From a checkpoint of a small transformer trained on Wikipedia.
Size: width 192, 3 heads of 64, MLP 576 squared ReLU, vocabulary 6955, 6.4M parameters.
Architecture: RMSNorm before each block, rotary positions, biases on query, key and value, untied embeddings, normalized queries and keys.
Training: a variant of SOAP for these matrices, 393M tokens, 2796 steps.
Each number is 500 + 25 x the weight over the matrix's rms, rounded and kept within 0 to 999. Layers, rows and columns count from 0. Numbers have three digits each.

# layer 3 attention value, 192x192, rms 0.158, rows 72-191, columns 0-95
488461495509476469538514521532561461535547507484468503524458483496508482476516518509498515478496541483552510536544509498463478475496458480527491516475491487490500545496513471506483518493499491493481481484512486532532490505420546512524554467513460487522481500470518468526542523511487550536
516479518507453519444472503451508494528486520478504518529536481547492538521455546503456537508478482508528487446510447525493494555544509466512493534535473501518472497548465477481491484491512483498499492454505508573518468476528486495529524508505515549496457531527508479530492480463491509497
471511515469525496506514521497495572527514431488442485508477480493458468488491494464489518479492506526539498510545503471523524510485524494487523471502524536477515494521529484549519493536525449489518456473496524528506487472515536525500448532512501505484468520540465549538481525535478534540
517519486528453487483488506503506490494510513522502461503476489478478521503463566577468480461504497470472481473475521535493440492491527480536519523512500523491500507492435511466514509449504544494509528531524544525518498520504496455497486486515555480483476517492512527485482504467497498542
485500426499508528479456455508515496491482502494525506516485474548523443493456496451507525524515526545478488484493505490518509475502462457466447489506514488550494484463521505485514492480534464503532519539542487456480538464498478510515577512535477501480479444460511474515493491543453469494
534504526519486484541557527486518497503543463495499517480519478548510436485486469467482493427561499473459516507504496478490455481441529510505490506452537470483499515499514521462483496496536476517492515488496500478479470493500533522502497482528507507479485504499454519504525534447493530488
546497527525499558509543515502485538530507497490495504493500441531459423470501473493498539515513467516535499480500476469471507493453552538467482514524490489530490516509521525475505456495519488502522490521471481481492504494506562532488504479493507519500497504503522486458493530463533520498
473518479466477504531487478480502484490499554512506487456500516467495511538531469553523533498563469456521509506508517504502497484507501515538444498504507528500492492540470541525513559564531468482464480474537452488516526545483470524529424533445526514546516487521517463516568488528505463476
485487476488480458530506488413532527522512456507517462504497516475495493466479478467522467479474494486461450485449473548515402519528493531509535485516486480489471447514455505511494506536539526504516522457414478453474485491512565472510611529527524497431528459496478443484500552531474460519
567498488487532493514537497501527498514475506469489506502506466536491482485475486493461549437491483508523487488510480494549471516505536488547500536505491431507487518492505508477475466486521500489510515532513471452447469474480467489522462473545511522515479514484481522533468513477496476540
447507451475575474534498474495481515515480476527460495480521538515469486479524533514500475503524514504503494559500530514531479482459453512492531466444479462511511471512508472506554489536471506533501509442531526502489484458450448551508485500509457473496489466511504495512526484463516479477
515481497483487486509509522487462485537477477503494494518522524503469487477480541540500481518486542508473525513551511501466525460453529515503522541516514517477497489500531464486535514490480551420470518501542529478502516494499476519475554542540507473487522510492535483512512464518493492528
490517490508524522520504518477519472496483471510492532538479509553497488557508502518557534474520526463510484522489530528484516506532504484513514522449517494492471521506513508452486531521509495534492547473505500551449502534488474550505506527506526536479528455528511484501491526482499527566
505489537503482475528498478511448454507545509492525482502481473558511483517497473451511542502526542497542479479518481483465506486482489502500479478469456467540472513485545516523472468471526480502474512547542563505500478493468504495465479491507494475497519444506488488504437555469526522528
489449492532464534537551486430530507521490523529450494504492523490540511487513481479510507493471546529493501485522509519509457515494494508526539473500515461495538489521482525532517501526517505488440540490513553518479507526508500507527565490494508477517555524553474516499515484534521506537
488456530520482546497494488464486484516486510496501474483559458520476511496540542476511529476480514503548451529498462522496526517495483502518496497548452512505510478486502488493537509458477496509481476503555533496463517498517486530491582553559501521520475522454541488510440469508514461494
456492500518524518503517496516477465462527500486510517505479486443489437449532565492512533546477512487523453493537516509501505525535476514560529533487519521536533497535521504505524514473491501539550538501499474487507527512490504500514491469475497513491492461516451549483534458582465501437
485456434488524490483431478497514516482485491509565498525506530500462465505477489510492509529529509526501472512483523520485494549494539488496457514492499467517466558531450400476504494519510470524490473487534540533507481510513502486474480561488471466530515487502472460491501464518466481479
525526485487478486488528502443482514539558511493477505503538536540517509469512512490494453527505550491480528504500537525520444494450462471525506518506545452482458484471493518485507503523504561500481491567492563501475521510488492493497517532478520505469507501501507466535490484540462549514
497521473510466486553484486486538490494473510489506478498501567434484507504554542530474467512527466556470488475511537497482505501510481490511431525478528509502490487444459537522539522480519505538488488492474503520522520523525482504528517530460508490522494492516460539488517495486454480533
539524455566444482484482472479471491546512458503505503474543499512532538489497512522508493474465505487472503477506509522502497491502511481479500477488499474478530534467492490515526502509450494498514546493545534498493558491478515517486542491459500510508538517511518477497489532508506528511
504507499508518513515505465457526494476493553486506489487505492509489512547487504486454491496451503519462502502498528434519516507517443541516475504456526506532543526507507541506507501502455492492492483513503505475499509523464518462484461517448460515518505505563504508529548497500502499493
497486497533518475465525466499549493487472525496498421499490480479507472528497512492486491462480482526490506510510505487510538483496463521466472472527524557509487475496538470509484495517480489463462501488558529555529530514501496519486480434476486504535494496552521490513484530518505496477
471553458518483477479511484502478530492517463470475520482535511492509494500523553480506504541491484497528544548543551508506474474476494502490472492495508511523527514452491525529460495490521519404501513513502540494504543530542514530542525565519496532497490532496508489478478516485458497518
527464512445538503518482514496481522515553493476509547508508522502509495498491529516501507459504469501499477467516488457529535456539519497519471492494473507461513521477509519504545453501542485484528497495532469479486503488492505489516504480488541519507539525520521468486521517481531503526
512503539481506553483527491512473526533451518495526489533485476528550470522521488527536528482482515488523493494509509514515539496535512497458526493505537484499501490532531524463512496549485517538545528533511468538466494514511501520439558506491521492455493495545487621456450507515521504479
560461524512485492510502504488477494529527497491493503490470513532513510476483515470484533509515492523521466475496494502514495479478488480527486523532477498511435504522535539460500502499501483519461539522526515527514532531491479482490514489549513567492498517445525506502533537484499504508
528452472468490500508492487496514521507460470484544478492464479499513486498521512490472525471482500497490476463505482498521475529487495496506526519505570483513515481470515549530483516501470489527534533470551500489484506512512516512511486527518506492510506486480549552529487516511486514500
536516583510532517537530540547522536492483498467471502506464504517518528486475490509525532524511518539484520508524508458483549549514479482462508510540533476480537526508522502484513462454538523533467495501519508465491507495473559517504479493487505521518460531527524494506507530530465467471
482512476523539529493496439459513483466484485523536505478444532473507519535495493496494531507457459520521526485508446472470501422465477460482497463540479505479503492503515519522512501504485454493502504487508513495517492485483493473484469452501487493488453494493467472504476551557518514563
486528487497507511533502499479464526482490494485570476495516537491495454544511480520511485498478532530570520490469482486489543513534504481501519492476531496494508516533526498514478459511492497509493498509512443514494478501473472527498504462508517462527483459490504499533497491525521518516
489455533478508418523459529521465495507539489501508499536511506447466534474511494517485522467486470483529487466531496462457460509440513503484519525464467525448508524500446455519472528516531503532496486496545492450468504481521522482521548504505473523531530522523528498504503486519520502498
483531498490515526504466521550484485517478460477522490516469446478447503487506477586502519511506496546511533538471494528460507472528474475503540502478537523519543490516462506503478544496480504517488474475513477519506526502470510543492523488484541447462515451473493555485535477502510505487
535502492492487512471464491530533515447476477473549484500510512524494490492509538465431514513518531472527506489503489539524535515513501463512550555502496501486472509579521497423471455523502497473547524451498543502516456535474478529545502470484502475486500502475500472478458481511529494518
477496494433493533513519485526539468515455509518482538514516474491503485527485490518517478471524461484534508504453499494539460477520482452480458491486542488534524491495491503491452549531483474513459485496530481482482491533471482508465517505491518510507482496500531478488487494514469501525
561534497523497492508432494488522450508471480558473502480541541506494531512481536515475529473533509506518511543495447517480502458515525497524555517503441492474501464511545515509480506491488422499530468501513516512538507514490462466477507488516500472477479522488505481518508478517483454526
509502520479480479481498503510521533514492521521492490504566509481496500491487454450473503475488484525519530478471464545522484468450494453526518518494520469474491524473511489517495490479490533501464481499531477477507506513539476469506488514515506460536481527489520490511475489480477507525
526562498527496554452490530501487490506525500492481492477448519505512477486498537501501499540521530491518508485507526490496454538478513526496538504460491509500474489486447499502556559527492472507513553489454483486518475493508574451508512469459479515499565453536497490489433517491484512479
496534471476513512504521523512516516482506503467508492471494520510488497514491515532489480530535516497486548476504532540508469539514505474511502467462485505440534483517519473485496533491487519531436524474537557486467507506531491526505508519534495465502494498473504458485509517485502536544
493515499495442545429515527498534499490524489466483521503473510500478510514501505520521472464502516518442488476477559499494495453508528482484479463502516494488520560484490484503522525492485512498498524501471494518517497470465470504496492509490530461481502488483484505537515464508498478498
509425453524483493508474519462488462534501499506539487498520509535521492520487510544448514466481499488480497479521511470462528485521525544490458538481567529482460504522499515493463453495480500520486507513536475479478502461566542546523546537490522462521483533494528532467514517512503483529
508486466511463471492520508531505493452522444490566486485457542498476526445551531504512482488482520512505533506461531539493495439504514470496482491501482441505510531538481470469499521526481509533491533512488486413549517490513483475483539528549456506528468443433529487444511508510505530517
491482500493443463492535437496498485509413495549472523462557526483516525513487544547553457479505464497506475507457497522514502451504489565542504496487568441564532455466474569501508484481533496508503470498497470514491476531510458537590491518498512489528461496471508544521551491525411508474
526531494483437568460505536510513542500526485451500484499498507519502534507469501464552492509547510481496565490501518520485526518484514468508560467540480489479508495486499554521443521499507507494526498503462506495504488504500512482482496433501502486503492496509514476449477545470500514484
530484514495485507515496533532522477481483497541495530526483543462517500532460528489536458475550494516517475498516506458491470464497501494518514533510506496483511498496483508515501465518490490506508503541523513476522502505482481452501518497523515513535499557475524541530484491520501508548
561483478501400468494451489484511504479477483472517505489485499520515499496501489505478514446483522505506492528455487499440572480506489497453486528513444483527437519517500459536502487473526507479495535496527535487466540476560494551517488518506499458511488467465488502522464492474516517501
464555545527501478556503500503478466500494507541437465483538539487479484498462553504499511534510511484472509502519488511514552469467489458537485501510501473495519495502512524504493504478502526528487518471485549523496511472551533510553509504487481509431500522518505476480538478490499464528
472488497530496483437492489502477536441507519462506497513487444473527564483498482460521487500508497543522477463497503520489451488487534512498492453492528495511522502444503519526471500482507477478516482532507505495503486491515489489540478546519502513527533472528519524517460530514491509465
540512515480468488489535506482487498519452534486476497520534496516533536448498518501478522447483499508466466453509478472514500517512553502551491509533530516469499488503474464522527457499504543524507490523463521491522426506503484481493549532495537435538489497483456541487548507506537495514
488487514491501517503522499515476462497557523486542492498489541523541507518517494456525500516533477470516433489558463457477519489497523451513561466514492483497512528488524516502530466497485526469502495513520492468486514467489497485441498547498512495500494484523498550521501503516503513436
465460463507532476489493494510529545522482490497492481530486496475508498482537483480483468496493513536497484482527512489476495477488506491554520495492565499497484512481520537529507519499508462576530512539516521506483464480445526464491519517439510497526522505533508499554484480498516436511
536483471495464529456439508529556514532462518511460506470477527521500502514546482489533486464511510459480430428510514526502469539532501522542458465463514459505498507514488506527510490504511490519529497536499478470484523486505491463487526547506464505571532461505504461506493475520499516492
538475511501500451469459497484468514503567512509511509523489503520528493495484489514533513495467495540491500529519468505473530543468527537473573441483490438483490503548476542482479467496496508533478545479489481474495469483475485491502519498523505472505511471526526493517502545514475516458
439544484537516496519511511479527533531528478476519494507530520458506527456483515493459479489483566492521512505524485559508511491506493499507524512495524497463486519469475554483492528507488478449474519506466491461511514465515478493520520466503505435450505463473476511482540482524511540508
492509545535488491482489475531491521495556454489478513492457517568504513517449504525509497522529516485507476483489467496469514493456514522540508549509507443494484508487506517518509489509511500517524488507511515509459536493503479455500495464497520478511502525514459489494534543482487511504
502466488458512492513521444476521486476443494461468474467476453503505461464526459481550528463476528515556476493466490500509466524473516464475522487479493475523527497534493487473454475480485457551500506505466455502536487482466544461473470523512487486492475508543468537509479528534492497483
515528485516498516539465515550511505510534506476510487512518470516473479518542489505471488476526491503510483527494495514459480568521521488530486522541486511490498519487490466460476461492497491502478508478441499534513515477503457497492510488485438537506495477497480495488542542471472491489
528503474521482433460509483504544476435476527495521513522495478498486450483487575517514508509482486497483495476537509467499496522520512484538539504480442499506512506518476478506491513499497462482483503487478509537521479503490501531518477504483474474464518471483488530514497480472516475539
518444493553531485507521494525503536530497513515490516501483468496509538536542514487546506519475512509501454435487508456497551501467483481516495441538501496506519534498499513482474456523501517458542530490526500500478507522489491515506510482471552469522529509525484506497517514506508516477
487509488515506509499514481535507516478437533525493554522489537501478525466485515463494504504498524541484509472489524506520489496475550491503456474494488488487494461539512516507488513498493490477507452452472565477521501516486503487510495443476494482482506511494526529501564457466497555500
521453516541487533509486509477480514524507520511515471491520498511482478500472526467526501486467486504542467491498534504521518511564480471552477498509479498525503536480457508499481483495528512503510503541507509487516490477516489528524514481523503500478463530472493465519476470485486484491
500500511473513464479487450486523478539465495489520528500523510444524499528506510484542526471455511526489501507478479467522519429489509497526504474509527510480508481477542507501509510478486515481514503508516437509465529535503493494485481500524485536512501511470430515480473506486514485491
515463491492479464510446505506491509473471520520563472497493509461495497499506541479532535468510510499463488508508544467463495513513505479490514529529519513494476471497512536505485504535501499514541507496497518455503458457512481521477512451510483484508544510502520506473526477530535489537
507474498514495509498509487498480538517474498486482516485509465532517443494485503520489523469455553511481490508517491517482456516522470531481452492498513485518491522509493483480473484509529457496519545486475488499522491463495482529502457507498486472521499487486482525496526515512483462498
481493502547479504470545479557503515537465524508480498521489492477468529484519475501541546508489506496512500482500514499502518509479456507489494526475479492475549493509497517523500529499475505503477488503564517497452537539522515494499561534516527538505479538493486461527459491450505510507
493467499506481503523484512417507523478539477508447488494516461434481496527470473553480522505514466509513484500500497470504473460542511536501529489553470490501486477499464489521450470518525498522457475528461484504506475500440515526496514501525508535462474505486525536497490484542509475515
507517474526496489523495524508484520486501489473511516515445536506517467444474522524484509515480495469522540522486497489474546501507552486445510554496472528498490522518452498470525499474495506461495543480487501542525492495486509459484501460540513537502495522476517486455541533488488539539
543467497533505483509466486496490536522489502500491521468498496528502503516525503495532510479510517506515485509479474487507514491462530481464481498490534512488490521499561513475461510522494486498512502509507518527489508485479496463497463548494501464493490498469517498506503494493480500513
530479457559500466467505534465467513495540493434452550503463487530533475502503517523500486500513437529508483508475463512470507547491475465444527427470508508502483523461506493483503446476520478503518545498500528491546499476505535497493507503445487501457501491508488519515533474520504527499
505520489537527468514529523512486534492496472494480489486508545483497504525473533506502479507494504482483533469505475496526487516484491531549505550502504491525494476478535494504502497510504514498486523508454501484516490527528509471526486509507545468482491505509515469541522508454476567552
478453479518501509485473518526549534498464497483566493500480474513517533468521519482526485481480528506517511529560497532493545488480496512539507497518479530528496517490464466517525497473471534492509531494495501468520534540497509544471479453473478466502502503504451548502462535500486473515
492468477476498477470519480466510524570493526528519499507474548493506524452525470515472518534495527446533533507520480522513470495507545526539523501488460521512558517454482508490506495478531498497496513503528467490465503499512494483470534480521494519475491506523528475516528490498470487535
481513509488505499457499519494537507461471505480469432515523522541555515499504521486485521479497521520511507489449498534513514487475480492530483513478457475490469503525513487526502506545480476533494510485485547488478457499482485511554474488499492469474520476521479528487535501560482511506
488517478504497510463515514471492536501546495494516486510459494510516503505494525523503491472522464522515518518534513534533464535537512494481532499485473433483466497544501509510507496483477511513488498529491524491499502521477505503488498485496516516464521514513533522476479499467511517533
480507510484524469498515517503512522525500486492529530488557465506485505520526474484501490484521478481529512521497472499529476484512478495464493527497523468492499509487529499500499531481477517498511531481495484484516500488513509502518528539480497537501488501501485497540509511490474508502
482483517520506487479498444524458537460474508484476535500497483536494522522483465479491496478522500532534502485525520525538492493543501498528506439467519501488517523527470475447514508497468464509479462490535535488506457501475499513500532537523542500532487514497497528537507500510492455494
492523501504554484478511480531539474480473496505494496530555586470523552469467566482502457484471524470516489513494454509503480474458484512478507510465523480528453475488512559463464518477491508496496493551475530545515475497527502487513521510524504455454542454486526502524471525455504533500
476481496530501516495507514477491494570489509520529518491525490522446506487495520494504466488500503476512534515512491500472527525514527514492477456466456519548516502483509481465499518489508528479518496491505446505491509509487478534476508504496518466507508496473496481461492478485490533464
510545483509488487517513514511464477492513524495451485513498491474491496475493500469533537497452480486496504499482528481476514433463505540504493434457513505496513477515526480507506466503557510494583547521498503523481503537485458481505472514528478525495479467514508510459521458518510544518
513505523487480524475499529548494477495479488475510530475523517474432530510478469503499493557555505542519522451488474489484511530461508537473485531491463512504494481478501513464449525442472510489455510504490475500521455482482528519490508499477496520527452501490450473525472486457467485540
498525548482461510535476459508481515504475478522498471494449489466533526525494498504498469539501533485485520468483520514501496537477531499510531510456463486517464504490494492459495524502467500502489487511523487515499507486516518471523462519471478501517491492494529487478459480541464505497
513508492500540485483525537507514491507476487459525514461483430495539510475528482509497510523483474472488485480506482513469484514469497506490461502501495496460524480470481483495517490459482527476532494501512529492481501476443528501501531493506461546519471499515488469533471453486505519515
490484497472500496500488489503488456455496491484488502515491525513530463478491518519514480506526533501494508503481483501530500524483512495530499484450498489480491466494523502501486445496494459514492486518536485504487493460520510451488498491507479509477503514497499493478478505489528514498
475503481541452543502525526460498479507522493492446501511496502520449454492470508524482490506514521497509491464514549493529540528528519509514504548484475509508477508495542495495494472488495515510476497501490540513525457524480497517502464474502512485474525511467519570471518509502477501514
514535467481494465477501499489449535521484460501501496479495509487493513517454505476475533485465474490475517538531524514492512508524540517457490506520510502533527474526499464530457532512538481484486494483552551522462530514512519522480495540515533504508530531524509485486503509521457500507
477481507487433512464466486525539490479470548508514501511486492520504463490455514472536502467480499460531495489479522518508514499512487514533493476470481476520492457531553478544482520491524460524514524478470517465496483539495475499473507483477503470451505489507470506520492511506515553438
501495530502508502535514513542479481514528475500485475511515555476460485501481512531518471456562495485479484530483473508453514488538468519499466527513499529496509525506495509553538543521499474489533541511544481529501516499521490474538507458510482512548545482502528442520464548471511513486
479483490505524463485545514483484538509461510526454503499551477500517528477521493501494496508497529498513544525481497512541533489500507464500530494550506519535445521476467454460561513484531493515522544517550508514507555491478527466520497483455494498474532554520502527435511466482517462513
485476492484514503504527486522520498486490476505533516492499514519512481449476481484505483487520515497520484504488492495544480487504447494520496502515525497525506498495505519497502463503511462504492549509535503481512485479486515517497522526531509526516493549469539492492531493519483477503
515467495499524465478449538470486457450537525476496483515526512479489481474492488463506506498466506543493513514481523466529521520522492526523550542494507443511482455483485528516523479487475504452506511518523446525501487504481494488505493508520520500483482498514508511508501507494504485492
494495508537522501519491521536469524539463473507514509460499484490502518501499513474509499488475515493532485493474533508499482459479488515440432524551527506536512498535516504534497517494495497506485533493490536520491528516498520516521520512476505516518514496504460477513489494530504516498
522503463552489493523501470488521549511497480522494507510507500497524478514483469514550474512511450536500509519528481558489465533527475511488498507473513464484510492541523492481463496464491518505521499496491478476497486515498486532535506509535507510525506473524511484510518501472453506539
469489509513541508490465507518519525498489514519481499498463509529459486513498465515501485530493471479479501481496545491514477476453554491493471500503500504531499480518539517493500480492504475507519516543445536519511479494479516450506506522502473560510485508480463474534486478487507547500
471490547556489513496482474513519480511463481513471432537501489510473512540487514476463566461515501508493521463487540517455547490514483465502525514513472533509499457528452487473473529514494465517495486473538493529505466527478487476456520493462521497476500496446473528520500497520547480501
450482467498467547496507473543499461463519486525514486491447505532519442474523496501506530472474494464492470533489524485504499509497498528461468507491476488482520507501505448531526431497496486494510484532474495484481503498522517519493456494479441506462477510457485499416502486493517511504
494567498451498565504473494517542466497453502507521492549513510497506478485489542516499487497506515469487480502479490473475483518446532493533519525537550515527525482494499494459488551480485499477568475481483481550510475535518462502449516534479487496496502481511506494526513454471505503505
523519499545492477474495493483496487520529461497492499471537520437545499531532512514536500499493471530571491527494504491397490523497515539510485505512493510495479519468480519466494510491499524524479537521513512456499473475509503519514508472514505468517461484482516515542471527532483514510
472467507497482484489521469581500466491511485482486484519495484486546504515426511462512437468459495482454530434449543464432479511561537540453490519495480488493530488493477501526519478529523529490494477513526499490534423493521507464532556496515479461535486529506535465490481480505476489549
507499517508503535515439516495469520492484489481508494471482439521495527492494527509510516449496491495480482467523471481470518529481495501542522522520509540525516483547492531475508508538513506530511459462495495529482494506527460533514502493525504504537467512530526522511491484582482484443
492502494516491512509485468491486536504500492522503470510449544527487453463515447510489518471540529528480482492510493544511474557533530517515474518505479510466523522533522502488504478508503486518531516485538511479492519517514523474474523504549470533495548528522517472485494553473471491542
502488460491533462505498491497463516525501442473566501507489501487484472534497490453497502476551481487495485514453515465468568482522449501506497522502522506474557499502516514527483478490509540436473524468527475502500492522500463521517499487479516494501466493477475466474494488465539503527
521478522538493513462508460451494529477549510517541493485518444508471440474483505493523492475505519546500444511484554469508534520531469525535498503473496509486481500512506488518518455486516494517455514485440474507468463461447463498527469489471503491507505549464526516501532463484499436531
523491477439496486529511485500517511492510522565504474472499454538546495481527516459490482492493534538525488527531502472529467483524524513521529488501503481459537506519488508463462526460514473435501494469510491477474480542456504477476507490465484516521462503526464472523492570535483456535
486543500434481479520492463494483470515518505485535481519502533479492486526494535530487527470510509491461510479454483495513511507539515432514504504505502486505537505522482511480473478511548438451474499520520505508462548519457471523486477485515470523484506492550490479506506500511488479480
499449441495484473531507494504511524502522538480498520549495538496513515530497511513512498558475513487488477491500494467479490511520472491513524484470444501521539518495506495494494541488519540480444473480530484497465520472472462496507501532504494521480531486520486507520501520419486509550
532506500509464497508475449533502527472516511523488541497512509510514453495499493510493491493499525501492501542495489488492500505518481537473542482477493495473497510500503504473489503451504529500524531529475503504515451506445496479513480546493478480497513479487492515462470540493521477478
535491467509523483501514502474486547503520549499478539467487501484500506488464535500499489461511505516472483511558479471525467500480508520510488472490468470505533550495442512520498454516470492509463496512476486448502517492483562511501514540523484525496495522496531537509496493492489465490
493509476427492500507503475524492514478482502536511522528564524480475525442499509474502466495504546496472512534508523488486497552557451489488499464490496473476484543505451500504522516494484474526524469481524480495504510497495477495428510499495516482517482509481499454505490523484502474532
504509535510552498481552487510464462499521495530471524493524481520469503486498501453485472511509495491500503517467497519498529502495509543485465491555523509523491509542517534483502486532520440504495544483496520500519528503516490505477516514509479486517511465495502480486484529514489534484
510449495528489507518449492516486542531514468498465456522451441526509503509474546516475502488507479502469493485477540545484494534501506462472510447506483516539490471452514484499550511557512459497497468489518531466522488466548446481482500525513503518561526469488506494508478487480495510459
525471527498523529526505494445533513514505525496498542496545489522502471515502484496514498536494467517486517564500475494536527532524491531459546476493459522459536508459470498478511438499489508503466492530483485508502491448477511489496476503484498511482483544514539516486483543474519507518
497491464526484498474528508578539492515507505491503510530494470479494489482473521502510541501493488473464501471492522488450488526483483491549488461509488490536477462501506454520514510503488505544460545531489501483473496488511523481506540465508504516534489476475479546551495430486448500474
550522496488511472471464489486477495450488498470511452497528460502523478529487505482432516486495504556499450511495473531494531494481524534554516533457507514469519522472485486507466536526529534462490486480476483468512475518513470490454516509501476502443523526508515509500514527487526500518
525491492486515504498485501495553456494510482529484473499463471501491472509462527509515488486525468510511506490457527518513476481534476483480529497492525506499585517512506526533506527515527551473480519495522499497483512501475511511501506497463491507491515513498526515513494527477525525473
528498480506525441488463508520492460480491529462506484496512497531537510542491539533491465540539524523484460513487507465460508496514481535518492488509478470510547498504486500524477453539506500506482506520474532488519490506494481506443535476443475509467488490512478521497512518490496499475
498493468513519483506475526498477535493520535483497485518492551484485498509520519500508504507487506505530496546470512522467499462470514468510529527478505500509501482505514514528514485491522524532528497482487530483534516473472499471524491486501480478455525506509464530498506468580522491467
530510488483478502471515537490475491485489524459533494525489448497527488478498506509486514461479478535478500486502498487484479534453529516455508484513514495463484504526509487494498490503479472520505484502507467488512476447504511496518485480480498514490492502483473547479510494483483479452
519527501477503493531459481508512508494505507490504479489566496545474487495540494474535517518502483499529504464534494517524483498444539510515488479516484539524537501499515514492504467501459492474506491483469502471497501472503496492480518517511509508511460489488486495455530449498469504469
483477531495516456466462528507507509528536540524532515521477544479487506527465542490508495515525495518511551502528512492523451478481490552487564501484468477527541449515466482506500531528478515518485492527494521468461482507511498466522521486529482480508525455573550473508458460517508494489
520534493504522493521442493473509468536452493481513494483571522495506496537484498485463474496514513454507473467484489497471515453497518506492489527508480509501460498503568500528488465488502502510520486518441512524519480497504472490485463552480502493514532488553510506501548459494507506512